Weights of a small GPT-style language model, trained from scratch on English Wikipedia.
Size: 15 layers, width 256, 15.9M parameters.
Architecture: LayerNorm after each residual sum, learned positions, biases, tied embeddings.
Training: a variant of Muon for these matrices, 389M tokens.
Each number is 128 + 24 x the weight over the matrix's rms, rounded and kept within 0 to 255. Layers, rows and columns count from 0. Numbers have three digits each.

# layer 5 MLP up, 1280x256, rms 0.0752, rows 876-982, columns 192-255
147078117152120131140109113064137127149139095089126099113164122101141112141123155107138151107075166085139111103129150142150104127125103088103128090173115120155154108099113090139154154160112157
118139122111168131140116123135140125136132093142128120138122094122138125137166147143138127115155116108128120116165120109135111150112085104138147125175092131126135146116160167087118137137102117
169132150173137160123115142134115121146108133103125124117080124156110178148117139146104127132116082111158158126138154158112132135119159122116153118151101127136107140124123135149109110151047119
124156199146129113077123105121134180141122111099115130115157131126175145141154164127068104119129146114169115157142108118134159167112075149114151112157154108108130107113176119092125124135100139
157141120109146108142132119136134102135146147127129120149130133144129104148117114100129120111137210133130090116106125100132103135132129126132159148109177141145150115137148139142125121118096140
121121153152135130087123092111095148157104144093117153139126103081153165162159191160131148153075171122081153111148158124089125106142117145129075085144185125103127114153078090127094089147180091
090128163122134136112123128164126141116124161136175107103131119123156099111178118100110126122128116078120121114150129145127078116116140145096116144172144146144145089137141124114126124112145107
128094123118131158132099157180130137130145149121154109103109156121139142134162149142125114126060087155116137153145129128116133145135134127126135115065127126089139165057131133135119137145129172
137121119156127130086153164173178113114166091105126135120119129163144132119146067132098144170114188140123089102102152131088137144110109121142111142116132165112107115112159148122160129164141111
120088102167082146127129162154166118129152147179106139142054137116127144173130113107102136110159118118134134084150094152109122181101138136187130133122170137109119143085137100100143117090146157
129119093134150126134134111141124138109140117114109103145130102124150132148142116129130129136136166146126125122160091117143131107100126100115138160165109116102108103152121070127124088131140140
157122152117146121152143140145134093117110137136090118130172090124098129153145109086134134163151147132153141146075126136139122113124169137156131057139117123144112145158103166146165097131135168
137135147105131144122118101126135146152152127135087118155120155148104103138158100089081148114112158149121095115129115118102152116127099126128111080125115143126106137138128115145119116131185151
078110137140095140146159128096130148126138101107126123137114139112116138151162117146130125133146127140164130097102138120113094117119134107101138129154102133138156102138126122150111172125136138
133118168174116158173119118129109134075118195124169113120145161133138150131128137149140142114099110115131125146115120133116109117131093111126121090135168163118132092094116097124109171118113166
112131151166135087131135130156115156102105119123180153125111163107158118159085139149134139145132091081126175158094107104091126142112104117099105139105123131118172109124163149108152112143083152
167123176146131136106149117157121105150092114113148111114127071093144146126159127121092141111119140116154137121076114075110185135102186136148137174131133154139122122157117152115142132124113128
165104132169145131130116169143131145072122148142105116134121115110131103144110149108127114068133084100144118132113149149099152142118121114120142140131156143134152125072117095140098107105094160
127166136137137108138141103125138145117131148134120108082187124107156109131142143133126152130109165095106103114098161145140097122159166088123063117119102125145128112090149121156116095121109155
141131115145129128145071103165138135072133135119118098143146168112133104136138112157137098120154130094118120103138142131153124159114129142116126125100131165137155103094098177117106123116152117
125091111128144121125092129129125088177149192134144128152126119140125097150173135096119126114130133117109151175146097133129122125114115094097106130157150113097195105096176125134143131139144133
108092120141140093142141088090135109074126132182090162094144142161080122117202117156119156117119137132094141079140136138125181131094120141142161131124121135101125133099175145132132137122112131
100145127158116138099148172109168147097097098162159116141127157152096106128126113118130159135100082119122091152085137156125120162137117107143112147119165134128091101110130167128140107132138112
123111125153176105155131112128151123122140096097124148102127128163078139134103127084124134134109097132155172102128162122117097131123180134128187150151168119126134115129131146112094148085143085
120105099108122097178122105160133132089139128147130129116107118132134123131155140114125090132094127144122104141089122125097136155148119094181154127140143120101156105148164156143147164071142123
153123159114163128103127123163142122121116106116133157084089131110161110106076127153120106103127134139143123102107135112139148108148128101140149146108135147151105143141125121095147103152154129
150133107101144112080102099094137105132104145128137146126119109139151107134165121142137111136127145144187106151128114113115141156092150080114125122128159170142129117143132122092129129108152116
114127182143115086124112122149128136112098093170127092148155107100144127103100159111097167160120129148123115118103102101114076099138136110129126160104070129119139166126127135080109157153183167
133115125142185115104082098131140103110123131191150100123131131149127134123151171122123117111104109133124109096102117145179132170125117149133096131161135167115110107095112110152099136110094107
080102139139133145149160134155117081138128160110129119096118146104130117101135124105130148106120140123112148080147127136132134100159144137104128138163121088115115123096138110133149141130120139
196109177173159147116091146107134131098113113130118145115129121123103115173122139167121159143087098136155144077146138124110077153085145125134127159128131163106123090134145150164133125178125113
130154143151170120189121166137129125130112135149109147148113131160146109124127110146131158134102167071103134138160125137142138149100132116130128112136168141106143124163137139092140162129119107
156165094172139130155112149159094122110146164143140156107139110158095135107180137111129137134077145154119142106108106138090088062151192162126183144143157145182117133187099142126122068169121084
098120142132117120100121132096125134114134127158138091128149128154113124153127124098140147145097166129093128139122150135136163134126179110131082184118070110134163130148147083134088143179120113
159114110137137104100180155121113145098132086161085120172114077118137116162137100170162083129125104122153093095184115144110143149134130132064153113085148088145075133151142129120160116160162120
139147155085138139109152131179090084145146118136153103133081142178119140082146135127130106135107128127190135127097115125084146141102154106131118150147146139123172155134158141168146134127118104
120114144144134116126115107097175092114101156095143145135112162129126139114118154127121137092138110149134125075081117126111153141127153113132148149136117089122174104133131126093110116122135131
210105130098135113134125126112162116157146112140153198140113124074111172124093135154115119123119113152137117158068113138119117138151101095149174108105158121134123169164129124089128126123097174
154124145088078111106142118151154115111118116123110100110156130119154140145187143117125110211143119110128137173140123149108136137147135133119157094142108171209155121113134084078158147140082115
147113138112155114119092108094174117111130123159120124128123123111149109151148132082098090107096190131161120103135137115153127152139109152142148118158138139167128126118172151131138082185146112
107172110118127145125120116136173144153143153154112115114101095118141127117108114131122078115115127083108126079102089105127177104126098203122155133124155144139125117150118094119164176085102153
146085159161148118156139140141119143120120119130073113109166133159108131161065113102128166106115147123108156125131114111142111103139148152088146166079131115162131132125128075156103093138114128
117103144145091139192146128131156144150107175093111107135124149126134149107128131115126123104178153150112145141099114150126116153161140098137102096120113132158154136151113164177125121154133129
116129124122155103164096147158129102117132116128099120148130106123122133110129124111163121155141146098092131098158139120107143122088166101112183100128106099080137130064132122071156105071115114
120187140161139078124113111098120109118148110158148139117133081152153127135151158153144166066118119155111115129108086142099145102100133103160129093135123120144143118127142142129135122133128096
145128117153131113131100062111142148150139125156144129136133173111146093118142145115086121082149119109156132129093095129127128151167139170109115137167122131134100139112166116107091101136132150
115122089154120155125171146124128111127106113082124128126125121202138157147108167135136119113112107088087154131168148125114167125105057145123159109105121085110125143108154184144076145132130110
148114129112139152146115163115113123130125112115082165193104129109132121169168122106151154138170135108132121174108204126080124150115137120123135130112125141138171093109123113165097114073090152
154126143122105119141136076135127115145137136164145129108133158150118128117135145089092149186128138135126082075121117152109118094097088115138141116116111129148130126113133127136156148121080134
123102135109151167165139106099145144157146137138117137114136110106081126078081142136137117089094142138104119147152132160102103106168119108139143124119144193136143153125134132124110146138107151
157079139152142113131089106124121140114098157091145073094161123090120121091118140115142100153105119141125113121121145127140132115116082094132154112141139110124132143151123115125135153151158143
123144172125151126139129154145154179098132112143109140103114101124112146137136172129087145140077141118123118106150110142108094119118133111114130099101156142115133124108077129110108125110182158
089065129126092172102145143115106084129168112118159164099137122125166140165169146140115097089163135155178174095143144098145088151087104123113105121126153125085118140113138163081131104181132158
133155118112159176076156144103105137151134146159162145143122106127121102128075129112139122148095111090125170051171147133113123110081099105178143123126140140085122109163126133120153148095166147
099074163136161132128119131082133099152133121152142113141116118136143118140132123123124146118131136143149184162130129147093087119109146112166086137125143156123145164095086110088149144141078112
160152118118120141110113119167173118124174158112123115138176152142136140171122139098137123180136094153154144141109138150103143126148174110146142141139095083144097146147134126137105145181157134
128132104161129122096139111141139087187090155112144145144134077135141129115136129106147115167078131129114150074175137122092169140120141143137115154133144188145168103139165168095159133140125161
163146117109123132134106168143130106140103127162070096114107108111097132107144137158178145086091161118109140109073142108132110107113162118137111113151129130128124165161114153130131122125108122
126115108156131149101143154108122128109110156116115143066150140130106141094169125137103176123170158123112097096110097153135122117148136120125119114125134145143108145090105154138146141150130109
136121144113139125118111136124122123129114161138124126137154117134126128133153163132127104110131138125136105125120122115114105113095145127118150120122103134167109139113114130108125115133150140
121081126070119143155165116086142139131154124136153121134119113141114146114112118143106136124131138155109129136120129132105110104128118109145174094139140146134144083090101102110127135108121154
126162145115165149139132125156115163124138114102124128101143117116137145138136099115108117107136132117083131109161151130119100136104104133118136113117126139079100126128113112154059097120078143
169147146109114093157138164160149129118160129122106100177073105132116133088191127137135091127155109119117118139110133080121126139176140176097135090140148164109112099102122143160096108124121148
165113140153123092117124118173139105130096111105121146143155099159152142141158143170133131103135099156098119127114103126128147160125101159136142107135141140103076119106124093163100139105118104
092120156079122089137123099143151152123122156126092147132103107184120137090161159160123125137143121140131078122134089131170124100121132177126139142108143157151115188172111131178130103126164158
107127166115145104137135100178108150134120110112110138160131116149123115129158128114120151166119117108129087178143143119154223067089138100121121132111129140119132076130155152137129129185123131
125100115137099129128082136122128109167147144173088144091119135106175153142097103098111137134138153128099115139136117118161088133120149090108139102134069116109129109145139130140143135122160107
142153141127174097134126133177138097121128131115162146168114135108123142078143158118078150122092112150111124112097140120111121124117153168068119118118102171142152171128129159133130124115131130
139136113165160160119143118146108124122138121168131109130102061114105126135099121152120124107103133082125135114147122113123090158117116102175153128097122134169124148114156129160114172206144093
146140139159130148136103168102109141124085121146110116134134110130110170099091101135154139133146135106122099119136110132142105138140092126168075164126138127136174131108144128106153164131151121
088159158130137125113144105130168121138156119172156127126110126126120142075181117114125151147140112110121127137107151125085115137153106098146146144104104113157164085191120119115121162142184148
112157131170112084094099096119188075157135146071134139153127127123102124152099128108126169140140161133082117121149102097148145135123170173154118118121130121161188131141137085092126124116143112
113112108125150137155164143155097098108159154129112114118134108136100135152151152097104128171116140106168167142092147147106092100138123180157141124113117146137126116127158171086151137133147120
111118145111193127114124147135148135138128168089130188137183115162097129149083138178115118117142181095127118131131177136060143108134122134131073127158130132080135123165117135116118106135136127
136097174124135122110137170146113146107143088150146129164111139092117130119163147133132141117130150135134158105113121109119095098112149124095167135125117114155096146141132105136105150162111098
161119153143139117119166119119123088137215161117120154100066161150152141111145131117124124149119097125113154173114086109150113077138107097129165145131071143102116117133156115144083079120122127
119076137116126083138086104122168104123132136110130109128134119137143124113116126079158146093095139131172092126110128149113147089148170131113150124115146157145141110159153133148099146109122177
095157106162145130140168132121115123127168136127133129157110146129138133165187110132112138132084162107111130123195113100127140148093109120114136083110087135116144091109142082085151114083117164
117103132137119121127129128095130101156092131111155125129101109141127113139104139135135106125143118120107135124121105143127137135144131084156153164123129132068204130122135111092144152156131120
148129154147108145160149125151117142116126095076161153151116139138134173110104120097128154086099165137147124156162126148117168147127077172146145140121122115139134083123121090164102122189138118
150142090100112124111172145115144099086164136123131135155132152164113125119154166154168119111158142137148087092115116164080133138154115117116093113064164119102095141095148119138159107143122120
114149119130091119100153136113132086128108157100061137127119112099090185071132143114155130141146174144108144105141116115144110106144137106130161100111118106143140141140130095114144115127122124
090137159163116162129147100157128139139127170131117087117140137134100104112092144066108122153149150150122112098142149162142135105113121147136091143083133115113133155085088096131143135134078139
107125140171153131149063155156147099124122159114164147117152154142129138098170133124125130163133126140131114127118149138120129105118104138166158140121092113095158103137145138140121117136150163
137137151130120119187114099126123133110118096085165166117116157151095126115115156112123083130150188121105131086136117153143120125124129144169103127128158114160156141080113095062088150130140125
121106103162103125086162115113156118160134092166082168116130125157141097109166134124109142116095136073140116112136136120130162094146145089164128111112131141111152117125122120157150158164111162
134106143097120130102114137108115118169113145135132116103097126130139127096114126088131118139117117096107134138126104099112133134092166136121135120167132174141135150099093131115113122164113096
131113133139178166114120074169137124141108109094116096136157068141138117115197141142165143115150129140132171137119107126120126148053147149120112152118107136155124132183129152111150118111129130
129132163176090184111123136118161147117117109106109130158105134147124122131121122097142145138113150130135121155117127133151148107113122153161157135172142150108105095098173135109088128116147142
101097108139125103146134129105169146156166117106102168114118134110147132137173109106147134140129137127118098129144139171151151114131135123111154165116154105106135109094123116128099108190133088
124124139119116114170112128116117105139113098131137150169134124158134160137156104136116141108126151104105099128132115130157142081127106145074107109119136185112172120097105146127120098136136107
145125127158115130200106117160141100087145129103153106137089118174097097132146143131130121148104167067065146101141137115110116093140162090144127113108125106094132151138122107127125141150109129
100136137135149145140134079156139133116103140168138104147137131152140120143110123112124136123089147124168121118123135137144110136080119131118129130130159117141085116121108147131127121126147156
153123104158121132181127108127158122087164103180133094118116171091145145171109128096128149100166152134163137138157119135062101123169127143129172140113123130108148137170097097124098163152152110
141108103118153111129113140127164072109125109139110130148121110108143159147134121139132171127139097100141069136129112143160124116117099120177124138172085130115131124157133134099168098123156142
081138125132135120147113111151102084163117107076094105082139104080088152104123123100110114092056157138080160148099081116114132134075099089152148090174144094124142105149126106094119136199100109
123125133129170113071115140110123131134122143147131102152111143144136114143133149154140129122112144121138178145088146148111124132122118097140109118154155121122109118136123162089124096135160139
082135088158146139169119158131123104153127143151141116130138152137090104095113115125112135093173093157107125139156111157101147127146157149129105147133134152129152130131164093122096102126131108
127156150105136116181131129167167154136098120101162122147170106076138115146196117091121172109116160091128128084147141129124104126116077098134112152107126130140107174045206121100139124154111124
111137146123129131111096108130121137116135142142139125133118135144111145132189169090140125133151157131121096152087128110128100174105125120171100121133146102114100114158163127108151132127186130
119109111130140128104146125144143131114126085102122130127125106172147132132141138174154104120136095141129118101151144136101144146121143128121150106117130134128111151114171107128140130120127133
135178120146144141138149145128167092129092167144118094093149145123117122108125141161130129116116123083134141065115082157108167151118144083139107109157140152112151047132119121119135130116117136
126073140152167128210111122163096138112149123136116086117134140109151170148139131117152152138085125124164094147155134144110102115109197149140114143123095147143165145139164115155112125143142154
169119132163104142151126120127118125138104155145166129120142128127119149169127154115128162104150124107151154129125109066160086153149123064106151098179144130103164107133112074106143166145114129
145109104131140103112108077145143120136118153158093185152141150127146090150153154128112128108108114151163110133153139108139075111134100131127140166114089155152116155162121156128110126197151172
121106147153159170144136110164172103146150122088101140172129150138143121107117170130147118112156131159099116123117121126112093065094136128118107097117123147087090119127140141099132161145143118
151127136112142131138097135110153085134121126113138162091118065143141125077119102102103163119127136100096078150143105176142144119128111125163115117137160148113065177116103098107134156155114170
# layer 5 MLP down (transposed), 1280x256, rms 0.0282, rows 876-982, columns 192-255
116137141141165141151110117103141133097085147142145112112130102109131099106066114142130158119158119147106098137143123113143119138132147106120072127130132064099088100134150106098118124137119146
115151125100182107146128120151147123145103105135088126101108141122143077117092121112110138144126132143108136118133109124170143093154127110074093102113111109095140119096121192149132132105148118
127130100157186134069118145132096124177118155149151139115102123138139132122079122134113129145132078156184139167094155109100134096076123125085065108118151125139126108143105131184127108120132112
153145142137146180148125138162160173098159105116155109166163152139125147127098118097112106132146138145147137090128146104117128125147150151135104107110137104128132121071114111081126133108101125
110130110136125151140075178107151147135152139132114104150148120119135179166108147151106129140097148118057121187152107126144113182118140092139127159113113109142111134132122112124086167112160125
137149145130160159117090147160102148094120111105131123143119103136154169095190136139107101151137121161128182155102146089133106156160195109136089132129162142080129125132104108099101132080154150
098148137119152114118129139121145130142153124141130152124125182110125130142146099132152125149101172157144115112143117099106100133106140133115108121136053109110138178171172174121117135105117133
126092160134145149125095143137136115095072109122145143092106134119111164122123155112144134108140118155141108166136116130130116149119142131111195087103151138156137109127144134106140147132160136
125113135063114107104116107104124170094134123148148120111119120127135121158130103171138122143129127124101109096135153092138111124131072109176140087102096158123102142103123173127105154124133096
097109121133120122146106168147116164122112106097148084119094140152137144152125071103138138140137145165120112147125117088161108085127135150099097122089115139144110156135106169142171123129144149
131168139082149099123133158136129099164127135089100127129124126106112092143148127145133118109137145121106136131096107125124123130118157065167092151143120145093107155118116137174137097091087123
115103148171159131111097148125077112105170105147157140115137132113144137164086132161097100097130105123110113101105103130111138139127090107135093111120156117124182122120103157159108155117117145
134115109093107141128150140132122101111147103116106101073099135086159122136117125128122116132130129174144139110165134142153141151087111138105144123134149127086125117133115140157143119110115071
110109103086135092103158092115127148120160046167169114127119117121090140130164140114135143118125128132161168128102146124148091145127094108122114131151151113129133151108134134098115137091115143
135133129099172118129102091093127140106132108140153151136150139137126154137099140151160114139146155118139119137136123173145128124160113135125175146099111112103133139141124114145139110123149114
164116108127085109159168109139104113166104157121162148131129192103177132109100115124088137139117100085169159066099110092111150078123083147116110133119133115121145108177112079205123098142134111
144108095111125174116102116156138135183129150121136134126136162145131160146132133138145147143179126142107129166157127136150122118173127132122073158103114141118129157144109148126159123076100130
123118101151124115141115110091122202095167131110090097132125174147134135149142127135140122145164090159162130133131130139077132124104106163145090121120104129121094138151116094125143151120110103
110193115109194134158110173157148128126126149135115147128128189151121106115132136133120129085125131103083112112095144128123111126139138127115077126101142095161103126105170087115123113100132133
133125153167149115130147146111086130122127137129148116107112184128157133108119170126142143108096134085067187135153110119118122164108126129132124131104133122110095135127115106101152093155142090
114173158124108117166127157130131155108119108175120103105133123135114170116115130129138146109159145153131138164134116115155108107119121185124119104144146126107175149148107175118109165152115138
127112106125147097109109133130140128142086147155103175167148136121120144193089093176109158121109149166122111129145151154138114153130183113115129142114101145140115136198136098078158138133142091
127137123090099109146187152142137119134133113108135118133123119118128151116097135124105143105105111121141164088099111110113098139123112163154151115122104150119104161073138153132110124096093158
130160166134139127128136120114115106146100102120149123131128108110149132134119108109143125170142129117095148124139103154099092138118143148099153123120171146082152148170134133124133082132117113
138143046149159106146079139110138139185120136139082154112134095131110127108109157140087145123192125132153167118112124128119123106144091130090091124103139141105119132093130074151154086104122116
139140148079087140125116150139157160145133134115117130119132158123131114108148119066140157136132122153074149101122106085139123104131125076153151125117118154129103119162127151139127118164142135
095150135148110145150119147150109114147121136151149135126134124170156162137125112150147106122085116116098161123136156128124126135144164132129116105133105141140108162126088106109127127093130174
099124087106128164124117116135085164141114081109130131174154181157138118080101161179141136148141176117144159128156107169120083133108113115120112123143157140137110147118136185135136147129141112
106102163117181095118124124086122095144155129160152124102139118061111082114129087098120120130156160100081104142163125214149163111156134129142068114146099150114129155135145118128128096145140124
108148125118149131122130109128130115081120124175140088142100144156135169115130134090095117159153108134137105079114125145152091137131108113139104127129120125142158174155100119142133125170168112
169122104108127109123166139130164176171127101116140100105113132161148106116092108133143127098128096169170161112133134094117113130112121118114100110136117107126122135180106110114144132116130072
127112125136115086142099118079112151194120133092108123149128131107124102100113129112122136127153156106131092096110149149128119120135152103143099090138176136085145120156123129120130158151126138
118140104094137109150151125144151121104090157106111145139132136128137115137110129090101124098152162117158099155133152112144124154092097166091160123163129105146107139134142142106156135123124147
110129158115190147120111123102132105093137207134160111111130115169148115133075143081148145177108191154106121119133156139087134157127099081148146176137156154136151127132133133133116116126125160
146062115126116148160100143109156106147123114103145140172119106149112119124166098134177126119148164111126130129121093127111119136147062117152126156148127123127140096136160160148147136103091145
107116088132094123126161141125127138138124148172176171110124113139121171102124171129125109087152128118159124117077148133116151158156131139147137162153153142157096136138100128164105183124130149
132137141098136130127140125102113125161151133144134094119130107112107112092098166125123124174067106134107077127144123141150127141134105104085153137135089149095165148135118117112145080123129138
126129136147119098158146149108096112151128120132124173105173132108114165118087108169121159165126122142086159123112146116119136148130195120110103093134150088152139132150145128124113153099104158
178108163110114117108125128111124124138137152171139132120101073155150112088145149100125158133117152108142105111177100103138129159129110118076139119182161123092107143124158103143137130122105138
131171156117113168121104151143119082151098123152132126092101088140110073126152119157116116183153153099133144145157123084122174142118113117163119126113127123139077123110085120107212130080146124
125084144122141166074134159152162123139073156108121150182144113114123124142101166147126106107123173114103107136076121142128150100169100107124096169146101125147092122145107131132120147135194112
139078149090090122118124119139123133114111143120078148115162153147151170145112131149116154139114132123118149134162110072172100070140078135177106144108101135121109146120143103142116160168128118
117159108187131195143103115125124115112157093122122135099095087094092083150123136127121149150133097137104101146145126165103163143141123080100130119138127144128139133159171150162133163081061127
101114178131154118133124138127160139152100106121142112134148132147160106159103156118125091113081140121152160151103149145159175118125096135115097149148107136124122110088117149132128101092079176
131133098098118134116109139150135125116122110154120126121144114224103129164095139145139146154141169110117134129167106154159134116175109126115147155112146125119124126098130118146138097138147133
124180116104110099136098143114149102127124129120110086144162138121163109122085127136122177163118183146153126087151135145131179133104133159147117122138094126091139139169087139119140133090144142
118112142128158127109106084095110120119152145139135165138138139112126131098113160133134144153103091099106134136144154104110155109146122108140108107138124133136122106133119114220111103176115106
157115160087091109088118140138147148107181106128110136116134141130118094149109125164112115137119120140085124134107167131092118149134090098166094133159087118143155132070129113078113119128121096
144099133132157112103109126135141162114142131114144163137148121100145143165147137130099102097145111115116116117133158141124159115139140110113122128105109101112133116165123106182159129131129143
131110098140138120112150158102135132121159138148100137138127117130122107110125124163164153124108100132098134138145140166139143142174140133115132107143133106112168157134122142127126130097158118
132140122118149118160115134066118121133135142190088102131161096092158112134179117137151099149148103149116106111158134106123159140154098152108130125104134121102144132152123116147164140133088164
094119158086083121133114187158100125139106149134170162105116158085120092161146109122126133198153127103103156148096106151137089133156101134128072135099103120089169125142128121099158117152110129
115150110091088106095116163127176123115115095121136136149149099113132125103071112109137072138135192121122162149093143124134153126120087146166171144113143161127126116122153134088153147124139112
098129162161144131144155169082133126187120076085178122117188146103139149133128160150137159101105144148158140104139092097153112102142094141091104106136149105118109110184133097176133126131134122
118105113096128135162129143141146108137140089171074122124107113127128128112171090125135140106134137146099113131159131101133090118147157154127157105120091097160120115103105137126117134126146130
130103097126158094141173119135139091174172087113117179136136176144111080116112116145090108174150086142109136148118130115133198090126104129115097121174145146152123149135089100136094113094103136
165147139182133161155117141143107098119150134139109138121132131139095121167104147121107112137119155165154097101122091120111086128181163110137096105124154114121110121113157141072129163130117116
139108123126164194115104119127130134120118108111128116109149122160153122132121139138114146143132120126105106173111147135132119134155116181129123136111131121167102145123104109128146146070100169
095172135136129143128114127160131096115115174153100085143106137158132164135128107121141143121173146139126124122131125134143155119122098125126135105158131096178128147164057116105150112153130169
128145179136144121125135135106136123102143103096106137125124121114102132154113122144135118116107151089151119122126124147120129127161086130117134134130102126112138135127126128128112109143118120
122128118079106121132092163113113135168153117110157138126127137143128122183141117113128151114109113091113151132105113167129127119117137156140163150171130158109165109112180143137092121129079102
114131112169143139119136123114132123174089144139121142108106157184137119113110122131157123108146074130116123140110139119141121132082175137151156115113143094172141142138134109110110145126114148
123101077137128072100132148098122147083175144110121116121165143202130149116098153123136158155168146066088079120145107117158132124155067158116144115161109095126124153176109153117139158148149130
123151065137131128128177153131074159166162155140121143133128160154185098103081134121146146154156095107086139133134124116166141108147089158117177131149108154130106110108107101096140156146147134
128113138153149127110103098079116113091151161162146121133127097114118133151129109148123150154134147139118102110150126132107162145099144114152059138146149116134100128127134119157109146158132138
147094112083108166093115120120120090121111158114182151127124169108117156145128132134123127118149123148133146177101110135118124103103108149121108129099083095122149124163122142111138104099159123
140159164108087078174137144106122119161146115095108116128117123114131146149115159128125135163144115131130079125111079102104135123161154143110091127100107140134130123131124136133116116127185111
133106099150110156137113135141133117088096119127128093159124123151144101096136113140121134176134149125109129076126146114094131158125155122148087092139146135137125148155090134122145128102097168
112099150124108141140140121135118093142109195096169093131096123133127124124116141163111150169143133137146180148162109111118123128122211123126145100080100086112141098127146151084148100137154129
168119156178127110117124081131133109183147147108112115132146152133156152146143126147135152100135110128115135105097153123127145130128163128108100093107115117126120159116116067103095177123131100
132122102086150137177114170167170101116153146126113111146127146110124142101122139134124144138094124159103124093093148132089131118121132077133103160166144143147130175146143094149107171114146167
149124139133117134132133145174142169180134177100161126127112142143098107172093105153134121129198123193123154188049127172098157130106117144156084128134142094096131097123110129137089113113123125
145145127101120133187152170119107143077106159126124115118108164074151116105104173128109156140109173094104095102155132103141081159152049154134185136123105090092132103096099120152136153155146157
074122133144124079117138131079196109149158125137121096157095119155124153133145134171149087131089136108182136118112144156124125129168178120119095152129121140086099149130167125112136159143100110
122148119127125140107117128152146109132150109119126065161142132132135116137126109113114124127096119099132122129131105154147131131139156135145142095142101128158114147151108116125180170104162159
128122097102125146136117145132174142153130118126147108131132151112131129110144107127161103103156153149098083096132106126139129117141160156129147139125105185133111124171122134110129138107163144
134125101108128130127147113156128139145126141121145112150129138158148137119109145122151088147160113140157107129146127158130104081098128159138136131107139143116097128134137097115129123118131126
122131173158128138116149128152137037148141124118154141114137136187150142159119103105132126116188160132129084127140095106111125067088079127161111108135147091145133121152163132156123140120162156
126146121156124128129136135179141122116112163122125124126112124108130158082096107148099147101106137141095101106113138107167119106150134119129117126155117088152154108117116110158121101157131150
117141111140126123107138102112120138114158144104148178101154138128141102154111163125129090140181128095113152117103123128121178142126133133087071132137153153159116144123143114116122134119108107
146118108115052127101157149126133167125147098109084175136152096101099120087105171121113147113147112148066150154157122115129117076154125155139095090137146181121148123102091134118158184141117158
167123172147114116122136121115126134127140137124107114145143154152150145105125122162108101126101120144098158126091146100100130149060117096148109111137109116128131128136133104118143118086098094
144125071181130125143117148168103133158105158136160130169153129059102144134154096171103169127138128163090126158154105103125169130119139134135074128117114103146171120136118135163135196118121157
099129130111135085107110137116132152137145153098108146121114149122124151097118163121124080159129095129125153103135146128131130120091151131153138120122143159136080143091114135154124103161094116
141146140189128105174149102090127128066122147132085113157170159150145130138183092167138093113186162078140129154167158117139117173157166104121118084144125106136137125145080133129089122100120133
141105108130108121170105131128166175156138112167097123099149139154120104132126154127100107146134134134137159108100123169158127076200119111128117113101131114100143171127093102122102117084159108
149127136151138088149126099149160168150123065148102103158137146128133150108161101181147150129160156164149126134084121112132157139122169120084134115121168152100139116111082152106119147073133118
167086112185103177101164112161152152136140133113084156122166179169115115147154099135126125127160126148132171153173084108123166106146110126124102133141133115092141103104091196107134093140091123
099105142115113148121118131138112121131143121149149137137129192151157120115108130087112106123167150159116131137119107139117147148131109154196159137117130151184131107116159109139097132133151124
156138120152138118146125119123143157114152064119139159132147130139104123126108130099112104048166132084079163129133142150193101111105160143105128129115129147161092106113122156160135145162130115
141149109139138088122146152151116154155141116112124122179094104093113133145141165143123102159084162102089145110139121107111135123107176151149095141128144124103129152088115102114126126133152105
131127122116136185134144110104141136164112137155171150109136084112126117137131166145113176107100123150138167086155106127129164106132166094116119130136077181104120127095096094151102135130116150
173141153109142127108149130127111158113147117125117151113170049111093122124076135115153136142179147107154143146133130133129113144159143092094151153120134099100150143103091101138105122125144153
145113134104087156201120140147164163131126113093162127089186176125119160130149119109182099147127120118115167136146107109139164063116123143160152140120130098128100101143149148129130097127110091
128165129115171107134111125109140146178083102133126088159105172148135100147188132141152093127108133100100160143078175138139135129143163131157067122080119110132091091075100150090121128132110100
133113164102115140123161139115122180141117142108127138096117140087148126112144122114103102132126105072114112128090181150104125163130104159132135146153129179123102088136075123131069129126061137
123145175119113120191114123118150121125153108143116143150119131143131105122138102120160111150105151133134099134134128104109090149123086123095095126125132146139139148131134100130129126112132101
105165089101089150104133132139122117204137133137149109142153144102154131102072098143144125121130118136203114155142143133153146113115123120118103103136087124078151104113090117139135134133121102
094187117148129116090116131121132178129095101130125121108154070150125104127117159104124120080179135046174099070131105131105111158134078095117123114165151158159131092139149129128140136168186118
087116146140053149129112118129118111127140109128126134132155041189111134133078095112110115135151157107080100172119128143125128110129178115134114130093152087118111169138104124134135079092103174
104132128139139101149136162125131145106106209080115142105135134090131128178084155133152126117139146121091152105128136123172112093143145152128154138143135116144156132126121147138108099144139112
111103151081101159168100144137107095155135130173135096102126143139108145094119172109100122104140165132133146149119189117147138119107138086123083115138120093153135090142146100124137131108139126
111135103121107120153171123145144119150110164136163110109141137130140122141115113121141133118153125120142092151152105128125177143151117106089131117120141097136095124133145120156157130149141118
144136129101166079123136147068097140094143144148067149109139141097102117083167139155131121130128176063092136114145110143145141156139079122146199159139100104108145106147146074148103161119116198
167150109124133138177147104100109128152151132085119191160128129135161117128103142116119118151146098092120124144174133113162108108131189162126177141083104123149091114115133166134131113134135153
097110163174098115174113131135096139110109115126083117128125140149127051164145124131137132090114114109116137088141135109132150125147122117083140109152127151120089146172134102128074111131153147
105124159176087140140153096140109132150116077123119136101122178166112111111143141132098101133165130139101180099138137140123153068168127163118131110159128083110062107079126174098116106132130146